From a checkpoint of a small transformer trained on Wikipedia: rotary positions, an embedding shortcut.
Each number is 200 + 30 x the weight over the matrix's rms, rounded and kept within 0 to 999. Layers, rows and columns count from 0.

# layer 12 MLP down (transposed), 2048x256, rms 0.0667, rows 1074-1101, columns 128-255
161,225,182,191,234,185,193,215,214,217,195,177,200,170,197,171,216,140,228,213,196,209,202,192,215,185,203,189,171,226,156,182,198,201,189,194,217,218,154,177,197,212,195,166,190,189,243,210,243,224,178,222,179,199,214,213,172,223,208,178,185,232,244,172,215,210,185,184,221,191,201,235,184,219,250,230,186,244,200,179,217,169,169,208,248,240,200,175,168,212,187,223,223,202,182,196,156,188,179,240,138,206,225,245,175,144,204,179,187,240,229,219,189,197,264,247,234,200,181,241,212,195,141,232,185,195,197,208
187,155,177,234,220,194,194,191,200,148,234,288,148,194,205,131,189,187,197,149,210,206,236,220,216,204,201,200,251,171,232,238,196,182,190,195,139,200,210,177,157,166,169,195,224,200,192,197,170,245,228,211,187,167,205,153,206,234,206,187,224,218,154,207,242,138,224,186,193,181,183,160,226,219,240,164,217,202,191,224,209,196,174,221,165,207,235,215,219,241,165,169,179,225,150,212,145,225,140,243,191,212,189,170,161,236,223,190,208,204,188,161,204,227,141,189,234,130,226,189,196,192,235,174,188,240,224,269
222,212,149,222,171,230,207,191,225,196,182,178,193,166,218,181,172,220,198,163,143,161,260,207,211,219,196,246,223,210,184,223,205,166,215,220,228,182,260,219,219,162,191,169,165,160,210,192,181,192,171,187,188,201,207,223,221,189,211,163,213,220,218,187,200,208,138,209,186,217,156,195,204,197,178,228,198,233,154,191,200,211,256,185,178,206,146,223,172,218,153,163,202,177,243,212,228,175,245,175,180,157,220,246,189,251,262,161,208,225,230,209,159,184,199,185,213,173,234,233,241,215,173,244,131,160,259,202
212,213,173,188,161,198,177,205,180,211,145,163,210,236,207,211,197,175,209,202,168,215,217,177,219,201,164,203,191,212,175,221,191,194,203,223,198,220,192,241,154,240,174,231,229,178,207,187,198,207,207,248,219,206,192,191,244,185,224,199,164,234,170,208,180,248,202,209,180,198,227,214,165,182,189,193,183,157,204,187,170,198,199,206,187,210,162,239,182,169,199,163,210,230,233,226,214,189,181,198,185,212,224,159,164,195,202,174,173,192,220,234,157,172,245,160,223,206,190,198,180,241,244,200,194,164,198,202
179,229,227,173,215,155,208,167,186,174,163,253,239,207,166,194,170,180,138,207,196,193,182,161,214,226,223,269,192,207,175,140,149,246,245,210,203,241,207,213,242,190,192,203,214,189,216,151,185,206,182,229,244,175,194,195,194,223,259,200,229,207,133,199,240,186,205,262,197,202,201,218,248,234,188,265,182,187,200,134,179,241,189,201,223,203,183,198,190,183,190,197,241,219,164,218,230,221,194,192,155,257,198,284,159,179,246,170,190,218,220,211,195,204,244,180,130,223,262,219,189,181,198,164,153,217,177,221
189,246,200,194,180,183,161,239,224,149,211,189,181,189,234,175,157,153,153,208,209,219,244,206,230,227,225,197,173,196,211,177,214,177,199,176,187,244,245,158,134,173,204,195,196,205,203,201,206,216,196,205,194,203,195,218,201,166,185,169,163,174,200,223,223,141,188,203,245,198,218,186,230,233,209,195,238,208,213,256,234,155,168,237,189,184,209,245,162,190,229,132,206,168,236,156,188,201,250,205,202,221,196,173,186,206,237,200,185,239,179,222,248,220,231,153,173,175,189,177,225,170,179,148,222,188,223,186
238,166,184,170,204,204,183,154,210,175,146,231,188,210,226,176,164,229,275,156,222,196,241,180,180,186,240,241,211,191,244,194,167,128,170,168,255,235,200,206,191,186,214,129,159,221,181,232,233,161,199,228,164,204,226,210,213,198,147,204,214,211,200,182,211,149,177,139,158,205,174,215,239,161,276,231,198,179,222,187,161,209,179,119,161,171,200,192,179,201,162,200,247,190,194,205,164,250,199,213,206,187,246,225,228,224,182,252,188,216,196,223,214,159,182,201,231,166,220,225,197,193,210,240,198,256,206,198
216,196,213,219,186,216,207,200,147,183,212,247,239,229,170,157,153,234,211,207,196,218,196,237,202,184,210,149,224,270,199,174,207,213,181,166,201,220,170,165,223,139,253,187,214,211,183,220,213,181,218,175,222,191,179,165,222,193,202,164,207,242,166,189,219,190,187,177,205,198,195,178,209,216,213,184,184,188,161,213,213,209,175,151,198,185,231,222,275,198,191,225,225,186,207,194,146,164,210,116,207,200,187,197,255,178,191,234,222,211,188,182,245,213,252,196,243,211,118,208,208,172,228,236,234,219,194,222
214,178,188,221,199,184,198,219,206,214,210,193,196,228,200,168,179,178,183,205,166,212,199,160,203,199,208,186,174,243,195,183,198,180,241,184,176,216,215,192,206,197,212,149,155,196,206,192,237,193,167,198,212,170,175,183,197,203,221,219,237,213,200,200,220,143,208,176,203,207,196,169,219,214,174,212,210,221,169,209,199,178,207,176,192,200,187,199,236,153,252,209,221,180,226,175,231,171,212,172,195,196,158,162,236,198,164,183,210,205,181,192,273,163,188,277,206,207,216,199,172,233,179,194,221,172,175,207
207,215,208,190,141,223,180,213,234,240,183,174,211,224,184,226,197,156,185,180,191,204,215,176,252,222,191,201,181,198,187,164,201,231,159,237,208,190,226,238,194,212,181,217,190,219,235,232,228,203,238,188,165,178,225,149,216,210,177,229,192,192,178,186,195,174,206,170,193,231,138,212,144,172,211,187,218,178,202,175,184,216,157,199,179,183,103,193,185,208,173,193,234,259,187,169,257,211,159,227,208,193,129,202,266,184,172,182,225,185,227,211,161,219,158,216,197,206,181,156,237,187,205,263,204,252,163,236
170,211,191,193,205,229,207,218,184,200,217,221,204,163,178,138,168,206,148,204,166,203,209,204,233,243,195,224,208,180,191,210,223,204,217,172,129,198,187,216,165,212,222,233,248,204,213,206,242,201,185,194,190,215,207,183,213,248,189,212,206,232,183,206,156,168,193,261,206,219,216,187,184,170,176,212,211,198,202,198,197,188,198,206,198,203,193,182,149,174,222,154,189,186,171,195,159,226,191,198,250,209,201,222,185,220,206,248,224,199,215,191,165,188,203,184,174,177,211,209,211,209,244,180,251,182,233,198
214,267,200,183,207,189,210,193,235,187,198,245,188,166,200,218,151,187,195,119,207,214,220,193,191,185,248,199,224,213,184,198,164,211,197,252,229,196,180,175,209,202,196,219,187,204,185,154,198,214,201,157,210,182,221,146,224,166,229,177,218,179,206,200,206,177,200,226,242,208,179,211,181,219,180,189,227,203,207,190,212,187,240,214,187,222,174,182,171,185,201,186,235,191,198,201,223,190,247,214,166,235,221,182,238,156,195,191,186,234,192,172,202,227,183,197,175,220,236,208,220,237,189,207,204,223,183,193
181,220,247,162,188,183,245,145,222,184,234,161,183,154,232,225,227,271,227,178,257,123,150,203,232,163,215,252,145,237,254,152,211,171,225,240,183,205,188,199,230,174,246,178,270,181,173,223,189,161,222,145,204,230,229,218,205,171,194,203,224,140,121,205,171,199,209,210,216,214,248,214,201,212,230,209,196,166,234,204,214,191,138,172,205,183,199,162,177,199,202,203,141,132,210,200,256,194,173,229,229,212,176,203,151,249,168,233,137,137,150,228,147,189,248,164,269,176,207,194,246,210,185,249,218,209,248,199
255,210,211,201,200,166,217,183,231,199,225,231,196,168,247,251,241,202,215,233,196,204,211,176,140,212,158,166,189,198,198,204,187,169,145,152,212,198,238,187,246,225,235,204,211,209,202,192,208,221,194,272,176,177,229,237,212,227,213,262,208,222,141,216,173,183,192,241,224,243,220,165,191,246,145,153,224,200,183,208,219,198,186,218,165,196,228,133,191,206,218,181,159,196,145,158,208,184,181,181,230,182,186,149,194,191,239,155,196,166,266,226,150,213,170,200,186,226,230,175,183,203,152,203,168,189,203,216
284,233,214,158,150,197,298,185,204,217,251,204,250,195,166,236,198,221,208,192,170,142,183,236,230,208,218,234,216,233,237,203,175,142,250,193,181,198,175,166,196,194,241,184,203,203,176,188,209,193,243,229,208,192,196,192,161,159,228,234,180,232,148,195,224,210,227,196,218,177,190,183,183,220,211,226,189,204,200,154,263,180,181,158,202,243,161,167,166,214,212,211,155,151,178,196,285,196,176,203,204,191,229,218,180,207,229,231,237,182,186,130,198,231,115,157,221,185,186,222,134,142,209,224,203,159,199,163
182,198,179,192,227,189,176,251,212,170,237,222,189,187,154,176,167,157,194,204,216,191,202,283,159,216,203,134,172,197,201,165,208,104,228,282,207,153,191,234,207,228,243,245,200,253,196,235,249,176,159,145,280,172,161,179,240,149,224,203,235,201,172,172,222,255,209,120,148,173,174,191,260,193,163,242,204,231,186,222,167,144,202,189,194,211,243,202,120,180,174,195,220,201,155,192,217,215,217,221,162,231,160,199,163,165,189,234,212,190,219,189,133,209,233,177,191,172,186,209,231,242,127,220,200,222,194,206
157,224,270,220,214,172,134,151,189,191,197,181,224,135,146,223,191,150,225,159,229,183,210,211,153,156,227,209,208,209,200,194,192,168,216,163,231,295,199,226,286,238,220,184,195,196,224,217,196,178,159,215,201,120,217,189,161,202,163,148,225,171,183,204,208,159,203,159,216,163,200,267,255,216,254,157,214,215,180,194,154,188,194,222,249,185,232,160,185,224,200,152,165,228,192,174,142,167,190,216,268,217,210,200,192,213,147,162,194,173,209,210,172,158,229,201,185,196,168,177,204,192,157,241,210,127,178,149
203,205,166,224,153,241,249,212,206,200,281,225,173,166,191,203,201,214,205,192,229,218,240,202,187,202,171,202,188,259,153,149,170,227,186,165,191,199,237,232,209,200,169,219,184,202,188,197,191,205,205,224,233,177,253,211,230,229,243,220,163,194,166,186,186,263,207,244,221,217,211,193,232,101,137,211,245,204,175,228,187,161,112,172,133,193,177,180,175,201,247,205,233,226,139,224,180,227,184,228,200,196,229,197,204,183,212,227,166,180,241,135,200,247,205,180,226,171,237,203,212,186,125,183,212,232,272,245
188,194,239,249,179,273,191,188,176,182,227,177,189,216,152,209,172,211,202,268,202,204,186,208,171,204,173,203,175,181,205,132,174,241,224,202,215,175,162,272,189,250,194,154,179,202,186,199,193,158,250,263,192,210,148,211,220,190,228,210,181,193,179,178,193,208,173,211,181,207,239,163,233,181,140,206,192,210,192,186,194,195,261,227,204,250,208,209,238,224,211,167,174,170,217,183,193,214,186,167,183,208,239,238,229,179,146,190,235,168,171,211,140,221,229,218,211,244,137,216,220,185,188,185,188,205,197,235
206,153,224,168,174,265,202,264,199,207,185,215,173,197,181,235,166,183,204,139,158,233,243,185,213,164,206,190,140,202,176,159,187,217,168,163,220,230,207,161,231,280,236,189,228,175,208,219,198,186,191,188,257,169,210,242,198,152,184,279,159,127,210,198,155,141,187,203,171,179,240,236,235,152,206,151,241,107,123,164,219,231,264,177,243,173,201,178,149,207,228,228,129,225,212,158,190,175,214,223,158,192,171,214,184,188,160,181,167,165,165,158,235,221,235,177,220,198,170,200,249,272,208,154,210,232,171,173
246,192,144,210,160,196,181,223,140,204,155,187,184,198,227,236,189,190,223,178,185,206,185,204,210,168,136,178,166,190,233,194,257,191,190,140,216,205,237,117,212,196,230,170,179,205,213,127,168,207,182,243,195,190,224,187,192,216,210,192,232,201,221,200,193,182,166,169,199,209,209,243,219,210,218,251,187,239,181,242,216,236,198,198,197,181,205,195,196,222,214,227,181,159,205,232,188,157,177,212,232,219,192,174,160,190,187,176,190,234,195,218,192,189,216,218,180,189,200,226,166,195,209,175,215,220,178,198
199,222,143,203,227,218,268,177,228,211,225,194,206,198,186,178,246,236,208,195,143,136,142,220,208,163,169,214,179,140,200,242,239,211,190,198,197,246,222,263,193,209,154,210,190,262,148,222,165,242,193,187,207,188,224,212,243,235,172,196,205,210,194,231,178,167,213,184,242,177,194,215,182,238,193,179,209,231,212,199,200,183,230,207,186,193,195,152,178,195,239,185,180,179,180,181,208,247,214,169,190,192,154,173,167,190,198,217,216,216,139,232,188,191,190,215,234,195,216,209,243,191,219,240,179,122,189,203
215,165,234,180,216,205,196,232,225,194,162,146,192,216,186,231,132,193,207,257,143,220,185,237,230,229,204,219,209,198,168,200,194,249,219,217,244,167,246,181,182,186,218,191,216,154,169,200,209,219,209,164,182,182,144,227,209,200,181,244,185,163,201,145,173,212,230,219,194,201,196,163,135,276,199,173,173,203,190,178,237,189,175,228,213,164,205,174,218,197,217,193,146,177,175,193,205,208,206,216,194,155,186,224,245,244,187,173,221,189,192,214,153,173,141,127,223,177,213,191,174,216,210,255,180,202,234,181
203,214,251,195,195,241,166,228,193,160,168,214,246,212,187,208,239,211,201,202,225,193,169,173,161,208,170,204,266,266,152,179,196,221,237,194,220,236,182,226,219,202,189,216,225,195,236,170,207,207,209,208,194,199,158,245,145,184,193,173,191,206,183,227,228,239,159,185,175,209,190,187,226,241,173,225,160,150,218,166,220,200,172,212,224,233,240,189,161,223,171,170,221,199,191,203,222,167,201,187,232,111,236,200,263,218,180,167,222,186,188,216,191,189,224,158,203,158,192,225,197,171,231,202,187,158,187,236
214,218,136,211,166,152,158,171,213,197,210,231,217,171,236,215,226,154,228,179,196,192,201,221,188,235,217,209,214,214,224,210,196,230,211,170,179,249,228,205,227,215,197,213,179,208,285,192,204,193,188,210,219,250,208,173,157,166,224,222,249,202,154,265,181,197,183,183,150,192,175,236,161,160,187,296,202,230,169,219,167,200,210,198,190,190,196,211,152,200,187,162,178,219,251,180,263,197,243,212,220,215,187,216,200,204,211,196,180,228,221,200,194,162,216,212,200,194,192,221,122,235,233,257,199,179,184,178
188,169,211,190,239,192,213,248,144,235,180,204,238,249,185,173,213,200,219,203,190,202,189,177,227,159,182,198,208,174,156,173,206,231,171,134,243,213,204,198,219,250,193,185,194,197,158,223,184,194,274,158,242,195,213,252,152,220,220,152,194,224,220,218,205,182,190,161,218,231,212,236,192,200,225,255,200,181,160,167,218,168,145,188,246,188,247,237,168,180,184,167,144,202,149,196,196,153,216,184,218,130,247,122,230,199,229,205,179,169,189,202,214,216,218,198,189,196,203,248,242,187,206,213,173,201,245,152
164,186,211,201,186,223,180,238,209,175,218,223,216,176,249,236,243,195,182,211,199,237,204,186,243,254,192,230,219,167,186,196,179,215,196,196,239,189,217,230,230,207,172,169,202,220,239,193,205,147,157,225,210,179,152,234,168,246,201,217,215,173,225,175,180,173,237,201,155,193,170,183,223,204,200,184,213,189,188,169,159,218,213,195,175,176,205,170,166,200,243,227,200,192,206,186,135,215,229,213,195,165,179,186,254,201,196,186,208,214,257,211,195,226,188,164,234,164,203,161,222,227,196,203,231,225,233,169
178,233,250,194,195,180,175,163,199,229,222,169,181,200,222,167,257,205,192,205,137,208,163,158,177,208,168,134,189,206,175,149,182,204,243,271,251,179,173,88,201,197,241,174,254,234,222,230,207,224,201,219,235,265,211,208,243,156,220,185,201,161,194,212,223,256,255,203,193,210,206,189,198,176,113,191,224,268,159,189,204,165,171,260,183,212,200,194,138,243,227,174,266,211,197,242,178,206,192,200,156,193,202,217,216,145,230,195,211,230,221,210,157,207,156,179,193,201,157,200,156,182,166,207,177,220,181,203
# layer 12 MLP up, 2048x256, rms 0.0737, rows 1075-1101, columns 128-255
178,220,216,201,185,194,223,164,225,161,168,236,208,189,249,207,209,223,198,223,186,202,208,221,263,222,203,174,147,274,184,262,175,189,222,196,214,164,185,163,205,201,191,185,238,222,248,195,188,229,217,203,191,185,221,147,206,195,184,230,170,243,185,160,191,183,214,210,242,253,243,192,209,216,216,235,184,170,186,176,212,204,129,219,228,236,175,165,167,111,235,213,227,170,246,210,209,203,195,180,205,200,185,224,212,201,200,193,167,167,182,232,204,188,189,165,215,220,210,193,287,167,166,166,241,169,196,211
240,238,186,237,211,213,169,129,207,206,179,236,210,248,176,163,258,172,213,167,172,220,188,228,225,203,181,200,193,221,221,168,177,213,157,233,211,188,205,132,215,206,213,190,218,217,197,219,212,171,239,187,240,208,165,229,186,222,178,156,227,188,155,169,265,173,262,126,140,216,215,196,190,179,232,161,191,221,177,202,204,216,133,196,203,161,145,234,232,237,216,231,213,172,183,202,151,195,220,157,184,205,201,230,244,192,211,184,205,206,148,214,206,182,203,226,191,232,222,246,169,242,206,181,157,235,202,176
180,228,222,235,203,188,171,180,195,198,192,226,214,253,237,232,211,200,186,167,231,268,150,220,187,204,202,159,158,193,242,190,204,175,173,171,215,142,225,210,199,168,219,206,205,217,192,230,220,208,186,171,267,170,201,184,225,207,236,221,157,176,253,217,226,238,222,217,171,267,217,227,245,174,203,200,203,211,228,214,213,223,219,156,216,221,203,228,197,239,130,237,176,161,212,205,199,207,259,214,145,214,185,172,251,212,202,169,176,222,226,179,175,178,239,185,177,196,166,228,241,212,206,206,159,211,198,204
159,210,203,235,262,232,188,217,213,196,206,197,202,159,199,261,189,191,240,194,217,181,206,219,176,217,190,205,250,149,187,205,202,153,182,193,195,180,170,176,236,220,158,198,185,199,224,194,232,222,220,240,236,212,169,198,223,216,227,138,187,165,209,226,186,216,163,225,201,194,209,256,192,147,190,167,224,230,223,205,206,183,197,177,170,169,200,199,229,164,150,224,179,244,178,228,170,177,149,217,225,191,168,185,218,269,197,181,156,198,117,226,190,193,173,219,191,223,153,166,181,217,288,236,210,202,188,183
247,240,203,162,189,205,226,200,192,203,181,178,239,203,154,259,226,177,174,217,214,189,192,217,222,207,210,176,211,176,195,200,213,153,184,209,231,210,230,180,217,221,222,152,247,178,147,189,223,135,234,211,194,200,172,236,202,208,206,146,214,195,188,257,179,178,158,130,141,210,204,192,214,205,245,198,239,246,164,217,179,175,166,166,168,211,226,228,217,158,213,210,228,182,224,200,234,193,217,181,204,165,165,246,211,204,168,213,228,197,237,152,209,178,206,225,173,194,166,171,214,180,189,278,224,218,137,239
145,239,186,263,235,197,247,187,174,217,214,225,220,148,233,194,206,205,164,222,245,207,215,162,193,240,166,198,207,235,171,186,231,186,189,261,207,146,174,123,204,209,247,180,171,187,199,254,174,221,151,190,186,232,173,160,194,229,240,162,206,193,171,248,193,227,224,146,170,220,184,205,205,206,224,242,156,184,162,184,241,224,214,270,231,216,202,232,163,221,252,188,150,233,138,256,253,169,172,211,196,180,149,155,217,206,187,220,166,205,212,267,213,194,191,261,148,222,95,190,206,173,222,210,275,185,212,229
208,216,177,164,248,191,201,248,150,203,196,187,188,233,186,195,200,145,167,222,181,197,147,181,225,230,203,219,161,219,186,258,199,246,157,258,243,145,213,154,191,127,232,206,213,228,200,181,200,197,224,210,235,212,157,217,266,200,217,154,196,190,194,229,215,196,240,200,207,253,193,143,191,149,230,212,222,236,236,199,210,245,216,217,222,220,233,190,139,180,225,152,205,176,236,187,173,238,215,228,212,211,156,210,210,214,204,225,197,204,201,193,215,207,168,219,206,224,200,171,143,191,269,190,164,193,183,205
190,222,187,167,200,190,215,191,194,165,210,209,202,190,195,215,187,206,178,217,248,178,216,199,189,218,190,170,158,185,179,217,213,199,159,232,257,189,231,226,211,165,176,218,274,221,158,225,221,191,202,194,201,186,196,250,226,233,156,206,169,196,221,192,198,234,217,196,183,198,202,173,196,181,209,202,209,221,230,216,197,225,192,230,220,236,224,193,179,210,188,202,149,179,188,168,203,240,164,221,207,219,240,200,185,204,228,228,222,185,174,191,175,211,193,192,191,219,192,216,209,189,231,201,204,187,193,252
235,198,210,250,209,195,247,140,194,225,181,181,183,184,208,166,185,215,182,175,211,260,207,198,222,176,202,112,214,178,147,165,200,278,171,155,239,189,120,193,223,228,276,226,160,168,203,198,218,198,265,238,272,199,181,225,195,219,241,222,223,202,175,158,153,227,154,230,167,214,161,158,199,140,237,244,175,200,192,165,193,213,196,179,192,231,250,198,262,211,150,228,170,178,196,208,241,235,173,215,200,192,161,210,207,202,193,163,188,196,213,194,231,162,161,207,177,213,189,210,172,244,199,179,205,196,197,211
185,184,232,213,234,177,226,147,213,175,197,193,160,242,208,254,232,183,206,220,201,195,180,156,228,161,206,198,209,292,224,213,189,172,189,200,239,210,199,183,217,231,183,192,198,174,168,192,173,169,194,238,200,195,170,217,178,208,214,178,136,184,178,209,196,257,230,201,178,204,243,266,198,188,208,250,204,222,176,191,218,189,202,191,182,184,272,186,284,208,163,214,229,156,202,208,244,183,188,206,190,239,174,205,180,211,184,197,192,186,195,246,245,175,156,205,189,194,178,205,242,244,213,236,236,239,160,195
166,190,179,227,171,226,234,228,195,179,271,188,178,178,195,213,202,186,183,247,166,180,205,210,210,208,193,177,162,200,213,216,232,156,214,161,207,170,204,198,213,225,201,232,188,216,178,251,208,174,153,248,223,221,186,203,192,177,201,208,189,227,272,222,168,150,182,177,201,168,188,201,214,167,187,195,225,191,205,221,193,224,197,143,212,186,214,200,172,236,221,216,207,206,160,219,188,181,170,187,195,150,145,228,169,200,243,214,226,156,224,255,177,196,240,182,178,180,198,199,230,225,199,228,204,198,213,183
233,230,260,244,249,178,124,157,196,199,145,234,211,199,175,229,179,218,211,184,214,174,203,190,173,221,199,208,199,260,210,134,145,159,171,185,191,227,166,208,167,194,122,226,269,242,153,227,181,189,173,226,234,136,156,142,206,268,207,218,163,194,183,222,275,184,226,159,149,192,181,174,193,216,241,168,153,197,255,208,221,181,201,236,237,276,138,215,157,222,212,242,222,138,163,175,174,185,172,236,164,164,266,227,233,253,166,172,224,169,216,169,160,232,215,208,220,191,181,197,215,233,267,171,186,211,238,215
212,198,251,194,194,180,251,188,190,211,193,179,230,161,187,187,199,223,173,231,266,174,201,186,249,249,226,157,144,193,184,225,211,184,157,235,181,150,212,178,188,207,192,213,241,197,214,166,218,199,219,198,229,177,236,249,223,193,211,196,182,223,191,175,184,103,210,166,143,201,213,153,234,129,199,202,270,228,183,200,162,193,207,224,156,169,194,199,195,165,187,158,226,155,158,174,195,195,206,219,182,188,119,194,208,182,203,228,217,201,210,203,192,236,199,206,196,222,216,235,214,173,185,202,182,235,205,249
137,213,187,175,191,217,176,204,224,219,207,184,194,237,179,140,152,135,216,165,141,143,274,195,205,193,238,165,158,270,190,133,210,168,188,220,125,201,212,190,182,200,169,213,211,247,202,212,186,163,217,218,200,210,198,241,242,183,195,180,176,221,222,233,263,221,195,120,249,166,226,188,197,196,188,192,193,235,235,173,223,216,211,209,183,159,167,213,170,187,203,219,219,172,209,195,188,175,239,176,209,222,193,229,156,204,173,202,206,199,210,183,179,208,166,249,206,228,244,233,234,207,188,167,242,178,185,182
248,187,201,166,255,257,199,213,142,196,185,221,188,228,211,223,219,200,208,189,179,207,223,209,217,203,166,200,200,238,201,176,211,196,208,226,232,224,213,194,216,170,193,224,211,243,266,215,192,244,229,222,274,226,168,213,155,199,210,151,195,210,186,195,211,191,195,233,128,210,242,200,149,181,153,207,190,268,167,227,170,145,212,169,203,209,172,205,205,256,231,142,218,189,197,211,144,181,197,171,212,221,211,196,163,149,166,222,189,120,220,215,162,144,207,206,218,169,136,196,272,173,280,220,189,184,197,142
206,183,181,179,224,237,176,190,178,191,186,210,210,200,186,160,235,203,198,216,181,257,141,216,192,195,191,148,194,182,157,148,184,218,136,155,194,234,205,194,168,201,208,222,174,213,169,245,190,214,255,250,239,214,212,173,177,229,199,254,223,228,227,246,222,195,228,165,192,234,211,240,206,227,181,188,192,241,222,196,147,197,200,186,207,191,228,200,235,191,162,212,216,145,218,186,242,172,228,246,215,200,180,183,242,199,175,186,225,193,160,227,220,221,210,181,197,151,227,177,243,221,208,143,290,176,104,204
152,162,184,219,182,240,198,173,180,224,213,168,175,215,249,271,190,205,168,177,201,224,184,171,218,210,171,218,203,178,163,232,230,205,171,183,178,150,238,185,207,237,192,213,182,227,195,192,230,139,189,166,204,154,157,209,163,169,241,240,204,254,200,161,234,195,188,181,224,204,234,146,215,197,202,231,213,190,212,184,181,248,179,178,189,251,174,185,193,203,173,196,223,238,175,218,160,185,173,215,206,250,177,162,164,233,186,239,183,219,227,216,206,205,199,202,188,200,217,171,218,193,244,188,180,234,209,192
219,208,171,221,210,272,174,163,195,229,169,177,124,172,220,191,253,226,199,171,207,187,223,234,193,219,189,193,183,284,196,185,271,188,223,211,209,205,188,192,148,177,217,213,266,206,178,210,228,231,191,220,219,205,184,236,176,206,186,211,203,183,163,181,174,207,224,211,221,197,217,250,163,251,180,165,203,200,187,230,174,189,157,208,201,186,180,218,210,211,231,189,144,204,154,185,191,158,238,192,210,179,227,226,181,232,181,249,228,196,175,264,239,167,193,199,166,177,185,245,162,206,215,178,178,192,222,213
228,203,219,175,223,196,229,149,158,206,196,231,174,238,204,209,241,161,142,223,280,221,203,199,221,259,207,190,226,234,184,245,234,215,197,268,220,185,188,202,185,165,163,246,171,190,201,132,195,279,183,234,144,229,210,178,201,246,177,208,193,115,215,198,223,202,203,246,205,213,207,205,202,197,179,203,213,157,202,132,223,217,167,184,119,132,196,176,149,256,177,213,196,224,159,150,221,175,170,253,218,242,170,229,150,177,119,229,202,166,216,205,187,209,196,207,192,185,228,176,168,154,198,173,273,204,224,213
195,214,199,229,189,200,199,188,215,234,225,196,160,193,155,208,173,213,164,212,212,216,185,185,202,174,215,180,186,166,190,198,238,209,228,230,236,162,108,206,176,181,166,225,227,188,239,206,208,212,156,219,200,213,126,188,166,239,220,178,167,199,222,241,209,143,226,139,203,205,251,229,205,164,224,187,197,192,221,172,217,218,149,212,155,215,192,207,200,176,229,233,205,220,119,180,207,252,216,237,147,186,166,221,203,224,178,200,171,192,232,195,231,204,210,212,227,209,170,186,183,194,204,279,216,183,225,251
217,206,209,206,218,201,210,170,237,205,196,257,173,233,194,207,175,210,193,215,191,218,189,217,182,224,129,177,163,233,251,202,208,165,212,188,205,169,180,185,153,195,132,218,199,217,214,172,239,246,201,198,153,203,211,197,174,197,218,201,212,191,243,230,283,154,165,158,202,206,191,169,179,206,245,240,223,221,198,202,204,204,198,199,237,211,188,176,187,241,205,232,215,176,163,236,164,179,177,162,147,195,233,162,226,226,208,241,191,175,242,162,205,192,206,188,152,258,142,199,138,174,147,191,205,179,194,181
168,168,224,185,197,184,169,184,176,183,165,173,182,225,204,176,202,204,187,243,263,141,207,190,188,143,201,197,224,228,118,252,213,180,175,185,230,221,194,213,197,164,219,154,189,210,197,177,177,195,181,206,157,243,197,221,221,234,190,142,229,236,181,202,181,234,198,195,197,255,222,258,259,177,212,216,169,174,178,226,220,216,196,229,214,228,279,214,190,191,148,249,230,237,170,209,179,182,154,193,181,213,245,174,198,249,221,296,232,160,214,222,231,202,213,238,193,169,216,233,216,208,220,219,199,272,195,251
222,189,240,164,294,270,145,199,205,219,179,188,154,242,180,257,258,181,200,209,211,221,193,190,228,163,197,222,156,180,208,207,248,216,184,222,189,207,222,192,150,189,200,174,241,220,205,174,248,190,208,168,170,202,199,174,167,168,201,214,168,203,214,191,195,148,201,193,223,238,229,188,224,233,223,193,168,170,206,205,246,223,182,209,212,204,150,184,246,237,178,238,193,159,209,226,196,143,219,238,188,186,188,200,167,188,212,209,219,164,230,188,190,198,120,174,146,195,211,228,258,199,197,164,212,242,185,221
175,225,221,189,179,245,186,206,201,202,224,229,130,288,179,249,164,222,191,191,207,210,184,201,207,166,184,191,183,191,191,188,194,188,195,228,198,211,188,138,167,179,212,204,215,274,191,179,191,180,206,227,170,186,194,199,208,200,171,146,156,197,170,149,237,191,259,205,169,222,180,148,294,180,255,198,229,176,240,166,182,194,211,146,220,164,204,208,155,177,162,239,216,190,196,237,196,172,168,184,173,175,181,210,210,205,185,213,266,214,170,185,185,226,195,162,189,181,164,176,230,180,201,205,208,218,193,208
209,181,201,145,206,241,245,206,203,172,214,145,198,198,185,274,206,190,188,187,154,284,255,158,202,229,186,212,188,198,130,236,230,139,166,301,148,260,181,197,249,182,184,259,200,178,212,208,178,225,213,194,191,260,218,181,208,179,213,256,195,241,155,223,188,247,223,183,124,181,191,176,214,157,154,206,213,211,219,198,208,240,175,188,172,197,168,181,163,227,218,235,224,173,154,199,241,194,186,192,165,195,175,219,213,193,169,230,196,171,178,212,182,162,159,196,182,254,213,183,220,260,186,176,186,174,176,220
174,191,209,166,205,166,189,230,127,237,199,202,226,190,195,238,229,168,191,153,172,173,169,180,267,249,207,205,212,269,146,203,193,146,204,191,191,185,148,223,179,207,157,216,181,193,196,186,174,168,230,196,208,198,202,181,264,199,226,192,225,184,158,234,249,218,205,213,190,227,188,199,248,203,171,167,190,206,193,188,143,224,238,186,134,214,182,182,199,204,218,208,236,178,191,201,175,195,199,214,174,219,213,202,205,173,213,245,176,218,194,186,236,243,192,238,174,162,178,148,176,199,220,165,205,186,207,192
215,190,211,167,212,200,202,230,208,214,106,174,207,217,158,198,244,151,112,149,158,248,180,201,216,210,210,165,155,259,201,181,176,202,245,227,238,184,182,228,189,212,230,226,220,191,170,182,220,234,221,263,150,213,237,206,190,234,190,185,219,205,167,182,209,211,217,190,215,175,226,157,205,155,188,132,163,225,207,163,238,184,227,209,172,127,210,221,192,223,207,216,174,198,163,190,209,197,203,214,249,200,190,241,205,175,166,266,167,196,205,223,242,190,205,185,180,172,237,256,262,255,244,226,232,201,212,199